Each number is 128 + 24 x the weight over its row's rms, rounded and kept within 0 to 255. Layers, rows and columns count from 0. Numbers have three digits each. The size before them is the row's rms in percent of the matrix's.

# layer 6 MLP down (transposed), 640x160, rms 0.249, rows 408-485, columns 0-39
112:149159106141139106108103117111123142148143142141130116124115081102097179157121118091089091156123143123132118144125127119
103:145128152134120120121148172139091111162097180108141105147132068121125138104136144137146122140138124115111170125107108132
101:144109152156141134141123106133131131145120147148125110114087135126149159122143138142127121145118111143147120128086154090
105:150104091096157148152099153140128103143136175143163104141125127107156122134133128108126148098101103098113176112149116099
096:168127127132145126134135138158149077136105188092136100153123133127129141125157158120133144104132117160115174147186100120
090:084129109138082097136143123143124100104158143121116115092141101090108142156128121123086123104128165059120155132155145150
102:108128154116097143166117127135095148122147144137112153125126108132149104127099079101133133121084144132172112118147119118
103:171133107133129110115152093122126124138170144116114121173118137100157184102119092163087140151140108126120164127141139140
087:138133120145088123178076117099108165128123119151104112129138144111131139107133108090144122114126117170152111097129124108
100:077174175094121120161123145107134167144105119165137087124127097094103154137144138131130098138149166133158092118118080119
108:131128119135123116136124110127111144092157120146142085130144102131161149117134105146136139079072107075152117149130116147
106:120140096142121159108164107107116138091136162107181103112132110126145094138139125141140138132119154118129102180122086136
087:124143123125095095166172171161106124107166111147127132136135165131130141131152142140131148098111130145128091112136128180
109:164112118136124146149146151108126140111100133119172135131139103126141097125150172094163165143108130103080181068150086102
082:114119090134132141128126123133125118086142108118130154099102151145096107143087145128132187129155133152123192141150109084
102:113171123140094145124136122132113130164104136159123111142168119166085098157149127176127136127101077163119109151177144136
093:099108098096145093118158116139094106134120150060117163135138145136135111119124109097128089113131119173138149084116142164
094:127102129089114142110125144110182127110169144126140146143093161160136129055116064129142090116133150152143165141113133175
095:113155107128117146107146111138145142137113149137057137162127123153138111117084122127145113132147156134139134204184114083
098:143046119151156129158091143157127142172140132109108135135135147138104077152114111074169087134143083126167127107133140116
103:141141114125137102156138137136185147108127131137131123129153159148107121159138119109127117090126123131101154092123116149
101:118177126091140118141111116151148122124134113118115179113134149147143063151118108168130163155123140126113180119075173166
114:125141095144117183134089150139086119164152130108138124100125110123158177132138094155132178097146067112113154123115156151
095:157140172092140138118121077143155129139135130128176120141120165173141097121151107137104096121168131125094138135180161119
096:095136146133172116122083116179158106092113153104127119105112099152176108079102122129193083130124100117137132127133095159
099:093144156136158134126100117138116174130111124154106142107126099117138098100130106157146173153190091143113196158152137127
101:105134147106145138165143127130120106130133120113098151099123088119137112110161112114145132114146146166184153116125127134
096:129141102120087118130132155118148111151149193113157094113101121099123149094112122122140121144086106155114117114113172155
090:140133125130102153114089108079156156159120151080108077136080158159128131090184111137124128125123113125119130088147100133
098:118111133121161121113146120108141143164109131107125164108085138172111120174150151165169111141130110135118106088162107118
110:121153126135131129122137133142132158095118126100132117138104157122161097148133165102111141135135079139178115087125078123
104:135144108133141135075128118141080107113079137149152131107131105138120127148104117122119108129082141116123120112137135150
107:113100123152090077092137185142150106127152153158159201105117109167106156133150106117125154130175121108108110167098132101
102:103104123108111157101140129120127134163141098090136064127145143168140090106116106123175150109140132088153174158093111171
094:147152112159080130119142170148104101126133138108137100123138152116141130136124144099155144148079160112129107080151087141
102:135104124155111155135076106128133104158145093109126127160141164150103129159150129115123151125127118124147155153192136157
100:098112172150127092104134069159118161117160097119155155095152163140147070109138127116066170129102096127104121142149129144
090:123139095133122155084151142146107108111195108141093161141149127135158167100140133159088118135100095074146099111120101094
097:191139138152088088114174154140140127115099078137123116124149092161133165146094119148117121120167127130158157128151133105
092:154161118141151114112136111167162132090118092096120148129155105069137128102111166112144159119137112110147140132162088128
094:165105121135150159097140117124120137142143115132104119133099055110132123094096177131112124137145095115136097103099106130
101:174137147133154112166113096149135140127106134099096142100106141144136140113137154166079116116151099103114153142114107152
106:120101172108101121166105079145097149081129102141155125117127146148101104123103155109120139131147067102116122080121120110
094:131137137124148148154168109105144098148088088104128127124124121164115132119134094119121120161161136117142151110105132140
107:085138170114119156111109139099085132064142130128145182102149152128132159137089120108131106165151113111165125120152136163
096:115121115152111125150126113113167113150151106152162153132098096128092115115152078103164112175135118127127131133143140112
093:092136125076129111075153099135146071146153108182143157126109131117119115142141072121159112158092156123131126165097117128
110:112130125102144105143121172126099137096094132113125132118112138138165135106145134131165128146094113150152157068116134154
098:116097123129165122104159120134116125087161108136123100111161135120093148127139120189161109176104153090179133133145122154
091:160094103138120136119099154128106116152154128098089172102120110120146182153117156083115088116090073133163080111121183138
094:161111138120121150092112095124114108105134165181123103124083139120166143117141154145132116064136119157147139128146132094
098:116121119145126139152178110128114134130155128149099168153109088139130102074129121148090147102071150101118123116127128209
091:112096092093123139104121109109117119126084147120110114135140108129135134128109132131114107090140141207137101114164138093
093:066141076160153122138143149121129167173099102181117128104138105149117136127117131185101130146125159138127119160182135155
106:159142117119140148169152107136130146152113112121121146106158124123118139114136160100135120180125116119145101130101070111
109:132165093112155119127144173139171153132099150122135153164143121127081093133102117127122096113133141106099144106157137090
097:093156093143146098131159180139127128125104123154149149121092123134137142143111141126158120165131171113118104163128131142
104:105095118122124101092148097111105133112156102125143140111124120118110102128108134122087135164112118134156165091116144126
099:158112152091163122123126134113135130142094118103127132102110120158128157156150123124093103173124129146126115092147093127
102:125107114134086089125115150139113136095126140119115113108067148111103125047114124129120115142099123112115110167142160124
105:141134156113134123161143108129119154145120096133131157135204121137124091103147083102141109140151093076128195126105120126
099:112109118136136129124129126129144151128151186087144120145139107150136125171109093100137128167118139125127104095118139138
099:110110109151157137108086150143155135170121080162140175109140139166106137126091124103126108132133156145125137164123118127
107:060155132117121124116088113154131106158118132138118140147102159125120120140153185110129155163132096145162085103130123116
104:152158178101126144122071112095136136116138116100120109189126202063110108117140148167158181106087115142165143119122149148
091:114168107150118145147159134098142115144114148123136119184111109133115128132169145138109130171127113139075136137118137095
104:073127149118084099147101149146142166112115133146116091081097126121152182128174170108162125135094147116157088113129172109
091:123101132136122156195136140093160121123116089163109123138178111101161137166133047149095164156156116141131130100141106141
104:154149174103126146076117108170170161122123113127136154133144125135138127135079145144086131144142105140160150117133098161
112:145131102170155114119127094124041124165147140124151124167147126113123088148102133146139112149180098083108137095110144131
102:122102124121114169110143130134102159155126154120085131120109118104142106128128148136128169143103118165049173151151112115
103:094132134117086124060127126123114129128095145175158114131138115122119125132142102159158117153136137101108170138126111126
096:090091102150132100133114088134112129128142173105132125130099136068099118173140123119153098112175132121113128142160104113
089:157144156131115111117133140152141110117117133102084160107134134130126091140143140111090126117114188130145170106138127132
093:141111109125097098132116172100121099146138127110141127110141136136106126111112055115157081123117123097127109126100109137
090:109045133133150096150143116143129132107143110099118148127105092116157125127144180123136166111122172118081112110090144125
088:127155143087107134068119112118146122162159127129094127093121092130154108190149123107130097106143143116136179128094090130
096:135155114115106139103134155113142120183134076079133146157113098087142151118127102146134165118105131140142114123123124144
# layer 6 MLP up, 640x160, rms 0.262, rows 409-486, columns 0-39
108:117159163100089079131121166166172126115144114119098095105153116103130090118127104148120173111140101102146140179139153124
101:135144139104118128161131126112137113096117160127151084177117179093178126112125150086109134102143118148123153149149097118
095:152101111147183105083157102092130139130139135128132116131133122111155152176149114122124088178158104091135096101157077149
094:132120177152173090178120130114142169134167158152077118118108108106168112133137142124154132097133102150134124102137116137
108:139100142083087130146103135103160162120100132161137156161126137146114104161077138150136134136131114133109115126111134130
104:117145120120060116133144169118165169180124167111118131166122144123116130145168141133113146141126120115133113151133079117
098:146131138121117152128147082099109146169143136152107154150116150121137135090122124124056108165141120125160157098132155138
092:136141127129175107121125199094118118143131132128127169099092116153099136141131161141107112130159152118123137155102106154
096:115155105127112140154124162123171159126144138111139149143129126133128163120180096176141133154129128154177127124119106136
096:090170152104120145140156135103127148094107148097176161122135108130076125094156139149152143144119117130127142155133131116
106:095137137174144112103144121135178165112116127131156095177126141127113120120150107088121126110090110122132121140175127107
084:168127159111122109107127099104085142134108137125154163091201148126107121137108100124134135109140120123097173095100115132
101:145105118145118123098119129141122148104114124099140105153127109153151147127167102122120155104113085141096146159100164139
102:167137124160092120168125162131169146159103102141148133150107133113141111106137150144127095125122102137132086122154134103
103:121148171105124121117138136118139118097115113126103165121157102110123147145101092145114159143099123103097143136123160113
093:145118134151118139157137152128160137106092146176161132150137134103126102128153161150133135112144121134146145140096130119
099:099104145117111135131155128122113085149083099128138123139139091098133122098168147155154132136162075142143153139119116124
103:143141112127116125090099169129125145089136123166133126146161146120107080126140135107110157138155095116128128079121138158
112:131140099142124124123132124117118119095114125061101105110139115121154089135065132109163082118146086129147195128120106154
099:102110148133127151101156079154099124089115080135148125136114109147142123141107132087109145139092129116099134112154181118
093:153162132097113174162118142076113128092168119121128115117085131116164094154100126137109157142105119109140161152125113139
107:164139116130103140134088163122139119147160165123117118141145112144138097102119126145153163129114099138133138124151097152
091:102100165147117091124117140134143099134112112127134124137139085171139088118124134100128092106130163173171141129157139130
103:195141109100131130154121133098132129088145088129126124142123148139176113127131120107091129140141142122088097130100110128
101:129173123120142122170075130157165165123131163122148138110150122114154155131097134079087163137125082114122134149149114094
091:131156134114106128153152130158154102140130129102119106106110158144118174125091148148169144131116164121096126169149151113
091:096161120105140161123085120124152097100115120149165148139134114138150123109156132091100110127099156130167117133143120131
094:117110102125110107164189135156121144111150085169111139150157118094142148132120152118122136164104196125140112125148136164
104:111117095125152103183116098131124107119149148124119124146143144112143120120095136145147113135123142150118175130164118168
109:135126110112101142129140143121144128164139138105143176123124162083142124127138159163132090186125129111104075143124176115
097:125170176152122151160138130115153144129101120100114137140111130098119117139099148105136134154161170124115126143146146126
100:142175142148103140116126120160118138090088187127117123144121135138198135096117164146080106133116118182129133119129107147
097:132106138062099127136147175119107140112116135092095106114137126114157151133149122134103113102082131111128150135124131138
097:098130150158111127122105141127110163163151120128120117157134115170156140186123126106083106127101090106130100144096170125
105:147151143117112159113143109135140148105117102080151124149203135126086184152091133175143102148123096082099156136117151123
105:170111125159138137126152141107151126134134141081107084106109120102144152147108126119132116111128097095110091183092171125
091:149156159107123087131123124129097122110143116151115116137126206089145108113114134131128111132087125125111103089089136137
103:102097107093122133147171098103109144152175137119136148128116176109093111128137116131157138120115110103126094164122124137
087:149110144156151118063104094125084126133105083097160105091127095135135094115103124138181135135161166115119108098171123087
107:139108134149109109140080136087112120099123129128112102150133168169150142106142102063097144104109130117144148155139124154
098:089131115143137151125088143120135139167107152099169128128141117160103132162093119124116130125145072125138133137108116103
100:134122113124141102116137137123115111092141143108135130137083171109159133088115158098080150100143131116144123136136111134
095:101124144173132076158124124165075167142118147160115131101144123084141111129143156139149136085132129109126112107117128147
100:128105141116112143112171149112142154102097090109107099126128119181186108136120133192127123117128128110114126156145146112
095:149185161136185128133163114100164081102124123091124130140128135165150089106070117101117123128113119129156105132164142115
088:111138114179092147142123160117131140162124145148141098180158140098102088152195139120135107126113110096120143142145138113
106:129135131135166123111110153089124089104136115105132088169105086138111105087102161100124151102096096116077157153119130103
104:096145126118067087180115135046129149140152161076081152138097099074113160114089147125112127089135098110105116149099102111
104:144172114074087134155158158104103114117121136119152144157130092182108081105156143096146125145170109138134158123082129128
091:089126133138123160143097105067116157159109128138135141111095131142145123095119173100133132157137109113083135148105146142
095:089144102119183117098117134101170125124060104062130135140109142082118153130108094139137139143152151141171081111147162121
099:105102138120114135106146148118088139137128131161119116152159170106100157116139100135135144112121159124150136126167160113
089:116181183163139135090092128103143143119148124139142123139171140135123187135120156123143166113124131118117135117143126078
100:122154111127134128149104152124128137120091129101144159106123117144118105116104100157130153128115139124111103160113069137
095:157128132117108120168144162140150123169101148091121111130122146161127142145108165163103145097096150141129100157150122147
104:101095135116091140157121083126183092140144141105078151123118130146135139105120096107150134115118121139136139140121119087
101:118140141111129166118134141106103155126139168094138126145123119089133135121115136095116138073099151087151120117113146137
090:134160116105136133135131113144162136167133124157100095125132101133119126072118206138107167132138136107106123145144148103
095:130149115161093069148090117104106117174147150127147131171107063139107134140113144085117154120128078132132137145150126141
100:122131111102099145089099153132136162131165129086092131113147139152139142117146130106114100121157069108123141147122112132
100:158134154148156124131170127120111117133113073097125152139119115122104138072127189149118150111113105150175091171144173117
095:109106165131180121092148135138130136143100115126164106106127119153149094076168124134088112117138117129179144093107131117
107:122136134126140147137106133165129163154150156126153139107137167182134119115122098158141106158178096102082161126108165134
101:119150105161098125177127115135151105143145168145128157108171093156117172120132117132167112133122101139096091137119123138
090:056095109108123132107152127124121137118110098151148164123129087103179148108122177103128135129109156102115141117173137114
089:105162174107126143162136103129091116143128096104124117115113181148144153134117117116148155125112159139146132126118146102
092:109122113123098162138112117194098133129122115092134146101140145165122174111109137106136128116146112138151140146120148117
101:125193113128115076140172142111150152085126102132127129143133150163148142131099136152177113107146168171148107140138119112
099:131153096142089103141163182141172135116117138086140126089098142139134114074147126164104149194130140094112128136119150076
092:135146136139142137106136084161129140088137086104176155146130078119145121116099129125149153101115149134110111142171195130
103:152103151125151111138120155104150180128152127108148168164118159149139136115098118134127110115148163082151124149111129164
094:163127103164074137129164158146131151111164133166152134159120084086176108122118120146149137137117188128136125105148100134
097:124117094123114088137152136155108117143137141186103112139124138129159087107118092097130142119131153132098081122149099084
093:103142137063123136149128140155116166187079125151149153158134120091161151177144139168103099128163132138097135156136093145
094:112095116174142114122121138100127119114158135137135148129131116110091112097127156131116092179182127146120106120153112146
090:143084117142122174148136151139070137086117139103123157111144107146140143113138095144156154135146151148120128121160115142
092:144152180147114161142137111147087112143109131119148147131119139135115134081166126137091105090113126165084098132136106137
095:140135160135111134119158141124112121140117143106130110116148121163119080122138089128085132163128128113137143145148166116